Weights of a small GPT-style language model, trained from scratch on English Wikipedia.
Size: 16 layers, width 320, 5 heads of 64 (1 for keys and values), MLP 1280 tanh GELU, vocabulary 18747.
Training: a variant of Adam for these matrices, 475M tokens, 7253 steps.
Each number is 500 + 50 x the weight over its row's rms, rounded and kept within 0 to 999. Layers, rows and columns count from 0. Numbers have three digits each. The size before them is the row's rms in percent of the matrix's.

# down: layer 12 MLP down (transposed), 1280x320, rms 0.0649, rows 633-675, columns 160-319
# up: layer 12 MLP up, 1280x320, rms 0.0663, rows 634-675, columns 160-319
down633 102:452495475559521466512485491484395473552537513527545465495548451476567500513583506514496495459417516599439490421557499423481508562580447447499447476553568491448442435510506499479525464571540486529483515466463478472445459471513565538503521420538475484658472468504557428508520529421454460486516533577539597398492449450519566464512500483511507467469410483492625474522429515513559503546566464490540456452549417464496535585477551474591530584580554508573381562419427504601512476535367440
up634 106:442578487611490523521480589449516506492438577469527523428463526537507464523540483512531512546506512460502402508483522516515540622534505489514481463460485449502504422503485533578514503451464472430575558534431472511558461546480587499475538487533480542396470537525502571497619412475493455578479534545526539403484493503524541575522438488530535366489472516481425564450483460454399601453488541471503465524497456410574580498545588576485476518452567504507384518521484605518502450501545458
down634 104:546543527448423542405639411503460417503494453480532635550440611432443510504537487530505570447533472538488534499597506548519535587480440539483496539544510503545500504490544566479450555516505514476528434461506566565476484413439551485473552506508478520551517477517481558478375505475526464444482539558621506458557465426394513437436442462443488506531470538559446392502420501529451447474558481434392569531550484553475499490498461506424426516472543535588503537552502462589506507521550610
up635 099:486522572590496532505510484514513502567467528500492647440449460511459401400538568491465485503495430497491470521577590501543530487484451478524424435410477486450495537401429525503451490564577610545502474467617512480518574496554456587447480444537551458476551480557502501484545467510475454483523491435503500543437572518424525536494424463427484516534439444550471536517503475497489498525470466466408600474413474490527443482479474620494428503440483475464510443437577506505479483505488506
down635 097:552601472426449472582595459455535492529466472514491502479432400489465520460424521479562496497490516517483494443446642481463534633457423570498476502525540520481456546527562513605477559488506433488568505534592507562495520564500486398574492441459434524490439574429447505528595518606502463503450416468525516534586545501497606504452529499479529504525504545482496594473460410537465461577438448473567560554488542369496535461517454524426441518488582452504468482582474428554538563512505474
up636 112:514439537516419554546461441524565418518468501468518546571543556454475574503481467463466458466521505542510617508526451539518499511522554472455599485522489560607456487549446515469495557465380444537455510506511502504448612519469575445530503501549479509498486429461475540446532427503546452448499555518457503456564482458570598472544499530485478506534539521486370551536487532517534476524489608501527413430524596438599485485397455511434462564386499509473533365556441445523456398595536488
down636 118:515443537598553386459492456537489517602521445570526544516478511623524457499492559386489548477512573454464450553507571567578571437422475463453498434501488469520490488536550409463505537449529538515471518439471415459469446501554482513553447411518582522469578483421574513484460502488507454488446518449523469547538563546522521537456505553484534554570528482539597494462596531504455512568572538439409448485565513431464446492546465406462491570393530572457528531509590519468518468506536452
up637 110:452505521624500516484452389417438522543554518467460538617514598359620481540477506523381531546512479472493505405536427435480492535529519568540560440539458569554529430470473591492507490515525550558610505514515510452450466552521494547501557466514459530467483466460549469460436502467432528523507591506500478534528525513474502444525527429496443448475450504534515489372499465392481480456500463497433432557489489443580417495551479568400536449468492508458459511437523508531578411573460558
down637 117:537488505467525424454592502497536460494492453503490416481565447595475404497452513507432509470403475519538583504552442472494454440496417476557569466492506483424477552522504600571518547503548412500467506489441475534562577581403562529510570528409517518552445508543585509517484510515557432472485456471439505490486457488495489523465553508496538508456508388473419487497538515463480553550541501482471443530507519500425536509439562463589583508448488549495494520591522518516505495475512405
up638 097:504482460560493435518512591522430501458489583434555566524519508449550467441387567472504537546548459501526493448500370507486510480427439527461529423555530489510502493438510459541510450441477513542546453441489481506468492501465481486508462462481489444402551545511507413504504475450473561553541475417473416512496421427597560649526553561513545518481471528544477525494564564442481537544521331525519448505490533531494504544558602548566463407444544480519492436558488502511404474576417493
down638 100:428542479573564490472560534526461494542528550533478493427578436565491441541485492474534482508483639514508465441456587447580474402472508455551444505456460527533529531447462467396512501513585587450473494596504503397570510558570444534531550489483537453523488606457464600523559495461486461422507527530534520518409518449456471500530467456368474506464423461485554502532603513412561573507451464571573501568417454444479497447607530486582450532575423455498443534470592517488470502464492478
up639 098:488444435505543568472584492410473488517439518504398521519554512428498448537425527449491407566530480452517495524482495515504454508556467483513461461512652415474515439458484408545526544487481527511441484538426512436425506430462442528477434451494484401539511510542536468439458455534530486439500523464337520481516528440501491521532518552400428466543457477480431509527541620538501501557523450560355479358437573509491478491568522566471516482498489566539451504499467537464562511518496541
down639 097:475523518571500465462521538531454489509521503428466605508507556471438508381407542580582480408518526492436531521474491462491500474472451471469519554449476508546412520554476470507573548527601433498548571497592577515532531456547469487435439513319613479519500449481516443490539459466426547523459465506496422488496523459507487539525466466541520510482524545404536549604520506414490491491486537406499428520541533482465420453496435565393461490467531543484550494471635589454508543557406506
up640 092:440445456585477521507491378490477477487526549477475462604489477452610453570493555498510544493474568447475608490527507475434558563540617558537523405450504513552502430500431443472550523507463505484460448530503561519458507450450495497536516469503494428530545470462515581531393482503604458437464442509530441505460474498502439431562432515493555412457437474557341531504524500480457390525518522400532496477429493470508494433480521541472446468487457439403479497494481539478519544511484521
down640 085:518517512562497534512496568451534427499420434633523506540501579520444513422578459512407494535428491484445479470412430527523504513496469471512497508607478433448508514524575500422483552602482488528554494528514572509573455527476461423499469432562515516549493583477462521505491502518596577572463536421486486516549444546546483535512535455496434531493496592519583478538571427474480683512487461552403479471489487473506514536524490351513497442443566526546497553548484497540466444446468558
up641 106:563487451439412510486523544534425488541536501578545557513519525552527428526474513503420639517612466476475618429519561526502475577519525605507507512489506543483546485520468534443491402436454499442492471481525472468486512525405500459574542418467456483460505391497556609431538503569514505466607495459541387584548561496496506449419475440510455365474481476474473513482393514421498451534575468513485393454593536453528531431503505439513414534500577490356444442464475459508525539476541489
down641 102:496456468474596548537438430553531622623446499507600488455402560493510509459519528508511515426458552505542566485476483510483530550480506500474503526572490469473388481439478509505488519489473487456476417507512497457492514541454571516473462498500562490466477545384480516538469463502500444507590439550472451527500489505472344508531625496542529535588399472520510445501535523537520572413507451510425499490573597411447466601533528388460583430465530531500504474530510439450430529566496504
up642 097:491527611475400550473445463501519518495512477492472561462487396473487368433505464468433521518488486622502426443460482529447510467484409468441444529550575541539495496464503523493464423410501527521413478558540484533539502587471486474546441483421509552538463531529498476495475504527472466483532620466404490496592554448465547549495505445501457518430521475524387342457483603527454577456531557424470546400554522436516497455486491509408472481488557474556565461521554501464529510523580511
down642 093:450482501485474513458574609452545496477497530452483530430538544545446437430543368472532450425486427490460497572469543522427482440555581494479414477520510500423473503459457487478488515535430434539533525501610488459493480475491435490564563506511574594495489464612614495525508468493475592503454468510494502505447512528556542472485508518618523372455409512517422543503546505567536472460536468556430479397497538485536567535490475439525569537342513534541515520580528625512477515523482516
up643 089:491411494498475603495465510491509487530484454494555506538519487511497546395453435425450460431526520507509473425533452478459469516611468474506477440430398536528460541459455452441530457503546536471475579446545429510471528527490404480522481458429461405446475458431524496526490532558539518450573522441507491476502511455554486522448475445509407477519485427482446449499543538377496473561513527449553516475531519501518441497534473514480552455521507478525510482395558440428573482543522570
down643 088:533589525486501487464502491560451455452497515580401621553453474577579505378560576600538422474476457474454513429522547566476462502511556545485513479479557444517447514528542472497616461476476521515515499472514508527554451445495445454518465580542505628455532517446387520504495529574485542565432448509556494519417592481442492490519534512435514430434447443506594495471463424545422470526398411504503524459472493605526562515511518431541436546436484520479507503483521561518458518513549514
up644 108:456406477513393582500519425504541417471506522437468496566506550438464540481452518489424542510584510505471536482463527461451450512528498576377452450512437570520488439497459501493555466513550500596503529505578572400500448539483409536570561464541480458493491555517494475470579432518453588476530630474525500489615579434476504421511533469509517473458475490558500486583548478519393487427560498511551459487567513429536475423579467489531499507480570519514482561526518517436501525565495572
down644 109:565456515529406516422521436448447415375510514461459575599496552492422513540477536517544513446450410448500483484615479462529524448514459568556441487494457458504394520541519530602571507529492591500568502486510479490468545524493582494502491507593491542612476520475498502455440399418430405511473664462455511466466400596501499566512489589493573497527467551489476466550499516539411491494447504521462440567511514477523524468453487410506485531474478520481439566412504401412498500478523548
up645 102:531593507599520493651513516547495469456420424474511523568558452510420386467533502442457591473508519393494529499527454399508541478499556563502482549568498443518490526461523489489544456542476494493584483516465463514429505448454461451513627401565564406504392490474521494545483569568494561591546495445489403596523447455491486534510467608492493500556584505551508531476477536513415454475484485465512460503418520489516469427547548440586458434503600502513586421468464497390566559559521521
down645 097:485593616543524524427427447496435526462514517422625497553577577511542480514514490489435539569479512412459536448504485493575512506449456421529500469456553536471494533513433559472555389606531543429529493521506507551564453610416508495508508360631510461546579479426456531501565462464551429438492575454577502473406484518379569493574499498544581577425500472504582523495466548610443469567509551529508470460431418508459451506549522459445520459504510500541470544484507456593541509560422531
up646 105:640486531438492520586555406518559508451528503554516622522540399489504547439435559525503518539432534475531537528485578480516485501525565571389571483476540536557386457511589505471480458551505374445478433521435512473491539455479547463524518506508438482343687570516511519473614618498569516519518492501484578531466498432588514493506501469508448483572565577444560481558438480563489509544510526525490424508531562550520500418461460510527511485467493612468526437530457551532415529534478407
down646 097:522475610528502415537508459460448450512568497450454506509488474594531493501436568541558490558483497434514596564575534480457428458529486544480544469474498555410557419535397604468483502455515502424500539473507503422577517511570481499430599499484451481496537581390550506434560534426450567529527508505449576519465476522461473449497508488469477513528459472535459557487531490577497480531506376534477545511582548569512443383567506511401510477552619481507600541411428488434533430467480485
up647 122:467585466655513437436520498450504435565497514480483523529509487504489576458495502525407584553604433505509464504508528518484556533513527534453577482477490466466478517457388467537395362450422472519566494578528509514515478454480483524514499382589544497524524490497582511426528441452515533514519520460489506499538537437589463499450524555510495470392411465554392498511511489493448449512504452518563381391575501492522496467562502616488494392524475450507472492407628490467510510489494518
down647 149:549575503526520530446479531502496462470452469398473515513489516543416497543562492546434510485559454544532458540459533534468494413523583400484511479517450507504481458515512404530547422518414499441451431467509511607471492587522472470548523394540584578471475508433448422412502544572419471488543423543548500460447484436443521526481519567469471442535562592403499417544542517435520423484551518610500564514534435520476443600473477529481466511464497495542487486531540505494488505524552529
up648 090:514549505578518547454397496570584540535426488597462526436545544437493525499450567465528524573456498472467484485471478393533562514500482487487494519553503361541472448430566493468517518478542501514480479503430460386526584586483487445563472504588524517518521477533463560532478488567524516480587477486448483567433562524543502566483561645449570501388528560475502519456535551468528546532475468500446504426487450531629504523445578436525437406478467535543404516442480437383469553491470446
down648 092:520483484450520441592562486550428490461526442395470525579396486512477574507475559532483448450668546491572508561481481481545498535542483451464550492501457555513531562429495426438540474491582505505452450458539464535514413440516523532476517485536459437458470530581493529542425496463571536464467490460475455529475461511529511529444472490518478527566473471564460555552487491497474604442531414573541570542479557471439496478622455435530480495504503418489617473460440506515467461507507524
up649 108:545531478586457469548454501504447507487468581486549553444504556452436462469478476483467504481684562489507563447469479434606482567488524490433497530489497498614449579553420469491506521482520459509564475553557483510423514495474530444458460429451543421395549456486502526468557542519401509450503431587514463483529553517522462496401512464534560470450450551422547501489446560526546481471518439499509577484503561488553513506546524494464447439500509427480467468495484492487463538561480476
down649 104:496440422495504532501392458358487452461565443570477564476475563479530487459504449434515481435488468445450523445634484498472510523547504411533460501511506473466445572466513497629523593577507671529518441477526572478589503560491445526481587530507626386554475498500562526474453437530457489411513563500481501509527473545517513485455376554445498545441571536533547550520519474524498505418534546608459524517430478478472503441549531528495490482483523446498596583465463592469470508593520574
up650 111:587424436496473540508562420491591523595484452535536478574555559496448531514463531526472506496515376499463542526495445429503460492492548575442494442519547513477494498499509553475500495447567530557490486504582559480420542573377526387512581456534520517589621462470519553450449462586543544486502461560461474569542501464531472527436529528476522488522478582395490517461520474461471548603515509514515518438408496545576436514424485433556487485494471498436557512498511535524428484489533465
down650 115:515540575495642516564513502444536436528456513441452458489446527480481463495577497478629429413563444478518550476436567542540502439546464413498486462527485551634463539486464499472482409505508436581523514423519481437517542505437589525487446508477586521518525595491592423505490539547491379444502508460473572544540519426508515448468480586461524514550412546528538523464500476479557525514559481584407545509526538474482499578463531497441504446605436418447515377482437412464501498540520521
up651 110:500578495495619493602522450479614434455422516477517548492502527435533492441493556475416484482480463418481452474537560494570503507502543426511517448472483460681534529547488530536482534464415545450460501535579511509490453517495493523476572441481461486513456580506515535493529522541512590522541570412491509475440447455594642541492465471538485563508493433573521530483504524433461470461527487476516472450484482506574460453406480528488551476445514532494530510541511552481348469578477564
down651 114:611556510518497449386479453505460482487511537531524553504555377449461514479489482488553538412483493556544571535612461532535464539470471430483530521481423376480450524506491489536473438577451568522517535527400571546481583476554522459454502460517451499491560608530584568469533522522524492457482494499544451439465465422584476476500479555496482449430474453501440424507450467455549482529482496391408507475514541622479539518486493486576536518554489452542449526582525445521489593413472578
up652 092:526525518642487485414576386533458407556454498487505441606486491528523567552536534358523529494537438478474512372510409397562492499478526493437429460491626480434487484485505544559506408550632519503490494468566481498555478487487453431530487557522598561518573547495511511470429622396523536545483563525543545465569419506513509447494511505474523530531540448539388551377485493379434547509532525418465541559446480576486540517527461544466473495535536506438472483583560535494484416598487525
down652 088:527475462496534576485447527424576510482474425414538587506505452501503556516484499511552541475505526550609498421515587454456567522549411455664424488509431477448436622602515460458549439462452480460537478472501556604537481552482513479506614485508447512479406434481468499524453397491442497533524418565415492459507516480529508529472534539425516500539493585510522531628527448439458438543518480390475372524480512501560493548445463518546540574419499493532536486485538410392424483502528553
up653 084:526542479467504452462425546448482542534466508411502513501507544542558450404412542505600493571444534430516602429513525452447502524471502463500557508440481479589542520533522588468415429544549512583458508510579556507478512495507511388514508468489508569538538442498492618518475548546540425533517569448511510454521539467530463505492434510503503457503564374517511460513521453462446453502589528520592547503544518550518438414441532521546556438511447589480455501469617518441536519520453529
down653 083:562523503531517465458538523555541408470571485544486525518587548464506545559510471456461494500489474606521464454453513447530524466565511461564507463474571479523566544470432506527487548480579427474530390488434425595545488440506480594533491514476432512472506459435507502450519455503447481454438479564512497550449441548435518440487485462464458539485458581417524452393516530540601539461474528576419370510504501498519503581507541514472496423419553471500568529490409551499528508514393513
up654 101:540436522549442425457525491493497415391431573506548533452529614499464497454539509467503480491521451500528477534600625524461536544450496488482530496450520496638458561472439488530573456485460491497488521560519489480440509477542504474563473571494498491569564465520513501485446433549457461463517622545464498574615430472580443479486464604484355533461531599528524474511450459529458528471513508560502569404545579511437433503505539507355527567471490532548513416478603544510477445499571501
down654 100:485466540496510503496548395492472526476461620563531437532480481476485396511468404378446440404429510543560520558556482478351445485515531529509464522554463467568517553518480524484446453572521513560596481481484564493494611531554454507472518601504511466498522536456532505537534557406500524529519533498476568524453534532439432481533499502521580554479533501445502502481449529452589505494607523540447594491499463528415386537517540421446522398365509546559522531550510490497569555482485483
up655 100:498524495435537483469461504561547465543461506443539490614505473510565590444455556553526514527529475469483451501528467445553516561503497582537488449406582480605440569558586522465448462486429498498443487548511530534483512587495419452464519520558548542473453451501525561504527534529475480547585460480391553582523470461447589386397540490531520589531543465537446527490525469529494445506471496530517476536495486574554457387442499516518444394516501549440517418471492405460413573525501432
down655 098:597587481550544539518510533601505481451563472519519469410518516548467480437444490572534500547467513437493536422456464442459405527483526543476519544506488551488523409486550526465554513529488445453507492610465544564552537411448578448417505439437610421545549625492417516537445503453517478525531492537555457546405505548426526544533510568450494515467520516479544553505577462474540488481492586497519494515572496486537573587495354488473528526370549427493484528466520490533510508544550575
up656 087:482559443583444529561432514538464503552564579421500486516359473496564514515564712522468522506493385420511544466452487551487523486451509514528471504465550564588538460519521540456432346479567516451473454534504451436528483453445555453535415539517530492533560487475446537467571484537494514486446549464482412499472431503499541515461492477476465444473463446517504573501463446451567451587573447550565385508546508425555497541442555479506461452505485512487543444436427630546518512537537480
down656 089:445413514534455528455450461437594477512428540576466530483618476534463464505413447468432513462491551543536565468561495508464535492571507501469519480595463494393519553444396496445486509485548547512544573385600519528465484564506469511511579454492532445370486481553484471445397463509534551628501416451616539561530522544435509511461512544492523578554508497458496511545476449528393483494455475470460595467444473504521532529545522538504624521458568477505472581515554395525510497519479532
up657 100:507435509423531473501571398534524408434483450483437481550523562370548513554507499456466511504607487476484515532464434379431475500458522545403417508503441471540479405478482424614459490441524448533489509467607560485506432606476485493537465437587501481359540490484528568522479496504511578433506522366458449599487527497546488485528511494557548539507514476534422488566543554430418528539522501519552578492503496417436523491461515437539435497523469588448503488448505473523477587496527454
down657 091:553538510447520512441496443450455519625542451545628553535515496546470444471531452495529520498493436498480503500425540525477427519459456606474403453480572558456508563559432541507484483546431536537484503475453469516394449578489560525433561531512555482490421499453402435521580473462475531550507516502491495379453487510523456412438585544484544556408482541485455562497439446588492501522449512504540422546538475561526465498488425576427539536555513480427407565550536575534586441496527465
up658 099:503481537511523492503584511543469435399405493508486546569478507522438536523434444482560551548412578449474494524700483415588635423509466545479527462421548433519519468544517510506436501438569479463447524498538535528515537517499496417550499496497386489395467441483646574526512468516481505502486557486525520427577521536596498491499443581542496464496509468531566454553479548512468526510455490440439464576562516590466532513546532478453540483468379560439510470575559453494484491526428574
down658 096:498543484473475528506469411520434508518563527456553584517494552526573490540502442604455529552481468497524548411409537434594488561425476588580401505559493405460569437496564458612532525605534415498522520592565573536483405467482532485575483544554511523444504418465536480478517464480531531539431464480438487521489493492461457444505522516539504454501436432437535580514584417648449570473430474492504483545469544547568562529508436435531541489595543465451489537622427442544540463485449495
up659 091:437490440519612465502512532518534499383464409505530501617502533473579521494554541482471521486564478442406494391522515511512531547513460503547602456547521500455524510580507477555476421466635497441508567520535467457467623534456473473462436493484396568563491547508513437391518513624521524483500550504543494418442487499487620536408473530473469420474425513497593451436512549469506485595567478465531610529542480508522482503452568503587510498427489462531486471529503485443511480550509565
down659 094:583486637535408521453483491586463499585514555502551551477500470506362527595540477520516528426512444432496476542549554463480582537500531484508429553391485483579456544544500553477410511529461443518505466570522429407470486433499461559387466475532475458553549436434513426428494550557470540446461475498490531518536492465488510549524490462490474476554579525509438476524448513465481579486480380485352518608460453475576496510499480564539482421545417451477470568458475424535451460465460446
up660 093:444441454615453488486605457416545507527503511570507548533512526472496469409475537446475464504588498498533514435538484450620523527543469479490513398473549473492486560426415500389440479508576544460378581512545510432450410490535476442513547557456432470511593426467544555500448501507511470496482467470468468465555586519535465553489524501461449529522563398508539539545571406544520519435554497458433469457528526462551508519578515558558477448512425560459463508481547469563586456511521517
down660 088:545585557530531549547541501489469482472432431418479527448475551428529495497548502543478527535471504480497571436505490552485485546432483564567455475515504451494473453606544497496574504526482503515536544474477493517573531499527513552522432523537544581481504547522531508510516487558470553457510499429541421525469484584519504487518448493475437422471454504467451466424520534466541467512472420442460477540480525441521455467493523501499589521635587476502494433597507606393439503570561460
up661 104:499490567593425490524534481546568490515465523498498513466505468497506448475566492474462497525538589533508415480513507447527546510511558535395425476457517566560448507360420511400505456468535482506396524516439545472436527472472435489496575527484393483524544567468543515493539484588520508541519498474486594547564427484567578536470547516458488406528501419479514511516459436473511450488584585502513440525565523513467483455501495463487532392467541537517469383477517486435518476441441419
down661 102:550396441468561436433552530474469456588542479574531450527480448453450402477553625430510436567507539550546589555428449580426495521467508459506571507606502435539525505477602474541579483521444399458532483545484461548540549491402526478507482494495520496436627423553472528558498507500508464547472517536518432512401526556487543456405478491509505426465536528553555373506496552480582476502472565546505528450472522499481564512502506440575502503517592442520539496573456490473436551488537468
up662 099:567507454508502578562470422514580543527439398482484489487537476480481451501435556490507514483467589474538478548536560469497483459524577539465456528534508506572507349547441519452415544493451493523428448524508512458531523461481485516594608488486509527504495446542528622530444447543498480512524496430519462652478602506570481476499484436552494542494455549459395526569501474540526509550490488458537429379502498510556486414537510486479577521473518537550494456393466510434442589457472496
down662 097:469503414466553456453473437504586461489471414460585508474512421447445516458490527625480482509573440494476498519529497559486471457479511481429504436497476551561444554546481536544543557428525483402542519520466554644463444573487480489519560438481547610462452603504541547517479467465630532611470452409441478448506559489592493601574575502517499556505550434587542541496453513471545513579493438527480453532496503545448562552458509442520518502505448468491558449594515449398429474488536553
up663 100:536595536421557583488501396512585464514470444537562477494541593455541482508569587488457515500575453445495600461434436519535520585489498492437510497560594523492419513502530487484481543539521478505532428483475586595544592492452499441527500449541488433500573506611467473387507521527450506531489518508417482552407503474520540425427515526489481484526481549469445469547428454529455453517479529456472446468544591552500517477444576390446521486473481497417565415504533538563536536544490530
down663 102:376487475548494486503443535620533502489496442469564571554513487576507511488532479505504530407522425531494621554490513483475508549433474546427523566467521542402480459507496471563497525458436475487494498526441465430455525558574565548448479509577542522484486465373431462493495482495518415512572479476476532394501519371506446502415485535466585540512468506485444522465401509530502542478663546524586415483566525524535556464399457479482461584457484537446515428580450467492468497419481537
up664 092:455535457516518512524516446512573488440391446522523490523543400421516494514508516449403508574610546448507520502525481474377515444432527575555488470533547507590517459429534425506467420578478453486560492557525576499479499542470534478570452572513525449484471505426498495408627567528572494458562521389417461366549439489528539602407543509457431485566530472558468541608473523427563431528595515584523447457504506605457460495516471459551487426491488462519482503439434570522548488594465350
down664 085:621522512502569515504519448505455467442504498526476556527518529504530518452464515536559448448379474529505530500491478432591551542460450359530470511574485482527534597541453504495444477514494526510528547468487523461506493540489491480547543532450561565457524603563451422512488514521554500649537565548443522491497559463477483470524424538484437534487469456491433584433580580474380542484431457438436510512488416433516480517403435492431580531755539539494478564557449442472507424462471486
up665 100:565506432404395495568485520520549474493413560509507540459538586485495524528473507520453441485474547526542588468515505530425487469503478572495433653462494556574413456527508501522478577533549547491499447499508433481480546587505477460493547437427560515518555543425490512498517565548552523472568524575511383522522546505570499464346425505447520496594422581413523457501495600469516551553468502484544531565533514457553517442525448488438456530476570530419447462502487549429554493416525482
down665 098:561464442538443539421501456421500450500457395514528505503508409462514452548529527487448475400445517499517458547495558513472509524493473559558463390506538448627495490573524547431408507518426520540519509460480497507502597510490510524509487575399351473515488493514515513507458464443623476522508574459438474498475439520437530530498449492472462501499539512482461412554514533558461440514478579392468525486536488590452625504459458497499625531419516540519483525560558552592486448518503476
up666 097:396468434662459537573494441505474537540515486447484569539501521462552543503471586535483522517495461401476559460541509482552494529568572483588480473467496521449556499495437475423439504497524527567472507504558506377453487488542463585492658446524500475466510534522562513454485442472480462522459474521547544442522532520539516418484489503436543490471525620536523562472561501508478468516507488449434532449480558408502437471521516511499464474510436348488392540434546511604516442503362598
down666 105:537611548393524456502498515559465581516432437492528505578453539465434605438529507512500563501398521492464507528536545540472516484438583477511536543588470462361551545524552566497482476454455528466431459542452591558553541479498553380500552429501573536397379539481532522454462481563549552502507472471539450543475433390421548557521547525505480494460542443447526417589538576457473518527457518546394449545570466540488537502447578504556515610421530456510421548524551560531464502585559426
up667 099:551498457510500419526536426538468478521492468477509480454508479439517515525589504456552506527580516447474505509606487458548524576488514534486524546491525442461501437442515435510471446473597490529498624452476471505514512553511560511463500482566493439544468449460551482412454453487538535496534578492461534456496495465632455558485496458542418556519438488474568490457495529369516549577439471494546602422510513542488507591522555557506521439521475516507492466419515465528459620653500553
down667 096:442530449519459557474601457563470476423601446490610577499543502512444507496481507560423575471537489552486486438379484478457524537497494515526526510434488451536453548447507412462532523610436567517521457550524630511449509454572586472488459552486476466450528512551452506484531522470516488555540422423520520572457423440375473409558507463482537491459523510552463518550550542522503483490581463471382446581485464557539541499478541419489478525412434489432459434642604451522500472494543476
up668 107:443385556570548548472484482432523538499496452386519515534469604364451390481521480540500513574566539504499501478552535545442518483503521467471488407520462510497492451410501527415435550559505575538538465521514543513499440505462531497467474406505552504460442531518574451523487494353457493525497480531493558563528403442541502487517476561431471509550547456504420636426490489465505539479485451487519528492419443509515451501547612584479482471507570475527487486603497446410485450562485473
down668 105:530531466507503521550569487530516508525467465484438498508478407587444495428401547473414495449505498463579535530488518455473481434534497506578498680475519562516531503544548439594561556625471421570504510488413436542491535445471452486477508503499467491600549559483537549460547521542595423457521564555510474458586444435569473566467537475452472502571385591481499459453559483489506461527522558541531432526448521421520520442423449537475543475620477506465429486544568501561571486519529472
up669 121:489562522505534499475583443593580449578544570427468514539472454449540528527472506452516513557539562539508518485579535473498535506523378671462472522403523576467489551507426562502523447404506493515462532566539510428471534511503594492510543486485443575429520421549555521481518437506513447478554551498559535575576550479579547433478529515506531485415538579518435539499485472519548570471457458553505505478496546448564487524490432517501470505424428546478500526571514529531479513454527416
down669 124:523519471522497411486548496475484554482494586565520478530486569617453550483473450549476471480418513497404512519472519594437529447494489471478454455521493496455473522454613509490516425404446571546467523558548495495517511501492497460587436416513424499541443495629499553479439467510507390525513527512531574494561461553552415564461506491400540396484355508544458545461503502530478401557484440443495504456442597509475553474585637521586431560362513593566595473437506455475464560508493545
up670 103:441589503476526488584515471508411538494442539564656546523527568460501496466457571481377514450523490568533504559475533487489513470523402493479529489521488526596515491505391481517454466573560500475547511547567466508559474537525490522537485574559496569618556434561493420438509506403474413581502483510538507488446485521568566473552467471394533487476671540418468596435443554483441428597534538527537495433542450518553414485484428476454401490506524416550490471421506521557493466483536517
down670 101:512474548585447500515559468492521512551447469450524499447559539487406532492455579578515477446492470546516487404485559537421557490490453526458470482583435473355446448461474424512554495521443559491530476550492531525500469505572467501508508458476429465518409440549514493456445514481534497496538544523545552513465489478480559614539576512469530432541517525528470437519447503540454436564463497591540515518587504550506579464494535461471457531426515567524475430422390380497339544484484480
up671 093:592504473430504560487458456431426460535459522511532474420414488475474553505453552390499561440426470476484489508524471464542501469527479517530521582488516507532424516552531536546487490491493487512562452518575520530492518505430497449520478546521514526468464483485513451486517488453542598558551532488424412436494484472560474455542453411554511540544460477493442435498428585524461488495450554487559575493481503520530430422432529497384485538542562511519462455588509521445505640616597482
down671 087:394589505507539477440568597561465494538509536534475459490427396469455492516586540548492459505607536531473420431523544533468442654436424490475538510482545518508444441513521487514454480500489582468547514424508477462472494664499455588467470534452448516500512488444415479464508544438464545550481552527467453437495579506398577537459616467456622428484543439563497505515530443400447538582506432475529439457456507554482545535555578443552502497506552498485522501481554471557422532463540466
up672 094:454503404538514477496556456584445466529453584613447562540514473497465547475514569515438525450461496446495487463511466379537546479446490500510517543409509500518447556484476507427493512483638483580585547482581404458510500577510411486467431491613487519531482451486536621523523593533535452503475492486426431594490526470492465483513510491577423505467555558556539442460586490463452584575487491550485603551506452430496545473502488401503400489467442480490502564517514596463462495519538496
down672 092:569425557401408497518437572385545539482431422409539487438492568427441516612510476528462549556496515544538455518563455574473463508545508552525419434484501491452495543478497534546510515493373448552443457569495550571467513420440524546538547504480507493419512527539553419524500506548539538518525510551502541461570430511508500496485515588464538555488472510472406555518490493647568418481587459394461486441545533556504491511441540599438531587568548527480480418494581482488527505517491541
up673 086:518516461454416474439431549458605535492501506557507570507604686478529507453497426514483551529518436552506519478478395578465459510532525508534450593486524546499499486505491541527471531560452644407523463531500512564472588512321495533506518523486507441478517617553526484405519480535514505500553527484432469549510500413573475476427428473480482442474400522515477536553460561451445551518606535472582521506530545427542482432562489545521506549541514499491499417540556464524507496508507481
down673 088:539504548495432536615526397514467466524454434492482505399440512579463478534468485491471517484461530582488516471422546524420543509447487553416533546521470492507476517490549492431499487558512536551561482508550496520479490471490507469541484450516473512529492519499527494467449512560494480518431596448441406492559498527393516413387511457467460588533458604455561520584543560561508471427508554531439490557573415512644581498580513507448475536483546513468472594525530534503518495503437463
up674 097:527512547482542524411551516481544435691447511500533535513411500481558485478581481464471562498515534367465468506517479491556478544567497422456483506496468459491527431455565571445393483431450545566484474407568578476483515531520443485454534545545580533491449439501560582490495492488504473548530519444546501484531528458470475394539477516465409520559506524501455458537499494422440492451435515488506583371504519540547544439499496522490371555527485529516546531416518501523525554537610413
down674 095:520549524512448561439544509417548450443441499541444486528482508446559514496600504473517467624406514478467417479395463490499488531500453590541540497469512531438549543491507490531592505691421460513515584533486503531498487557572477472488474544492558474496371505585446436424562548461544578495513445499529503509447430495437527476501526426448504503520483449496503525472504543646518483518490540441494474576450519462568450485489476452483551454419528479555407474622513469555532498633579533
up675 103:496528534624488495504508524496503471478506502437538507556461533515450540414601548470537456505483520505450496520615402486425559468554549565441473407456502471532529471459443556496441472372509484458477544562522549429538477514588464422453517448536422477496426417506586574470488506438492471539501462458453459466571421520518635423483442525473470492421495503406515513466454533513421628528448458505503457513524526444468487426586485439490469499480499564464470487618516548461403570539484412
down675 105:480507540522541505548497469490418552531539498528559484504540478470537532468493536413532554552543503455535480428497383447571532530486449518519548503585485501442491479428452513463534516488464439467589459446550570558634442439579523421547488499528391503401414493575568524552435399442538450522446492495449479500475401542509422476528564487471514493502523573481489461558508583481552626456545509438556497555466626597589530551487484537568458451567511427395506529547498407422438551522562488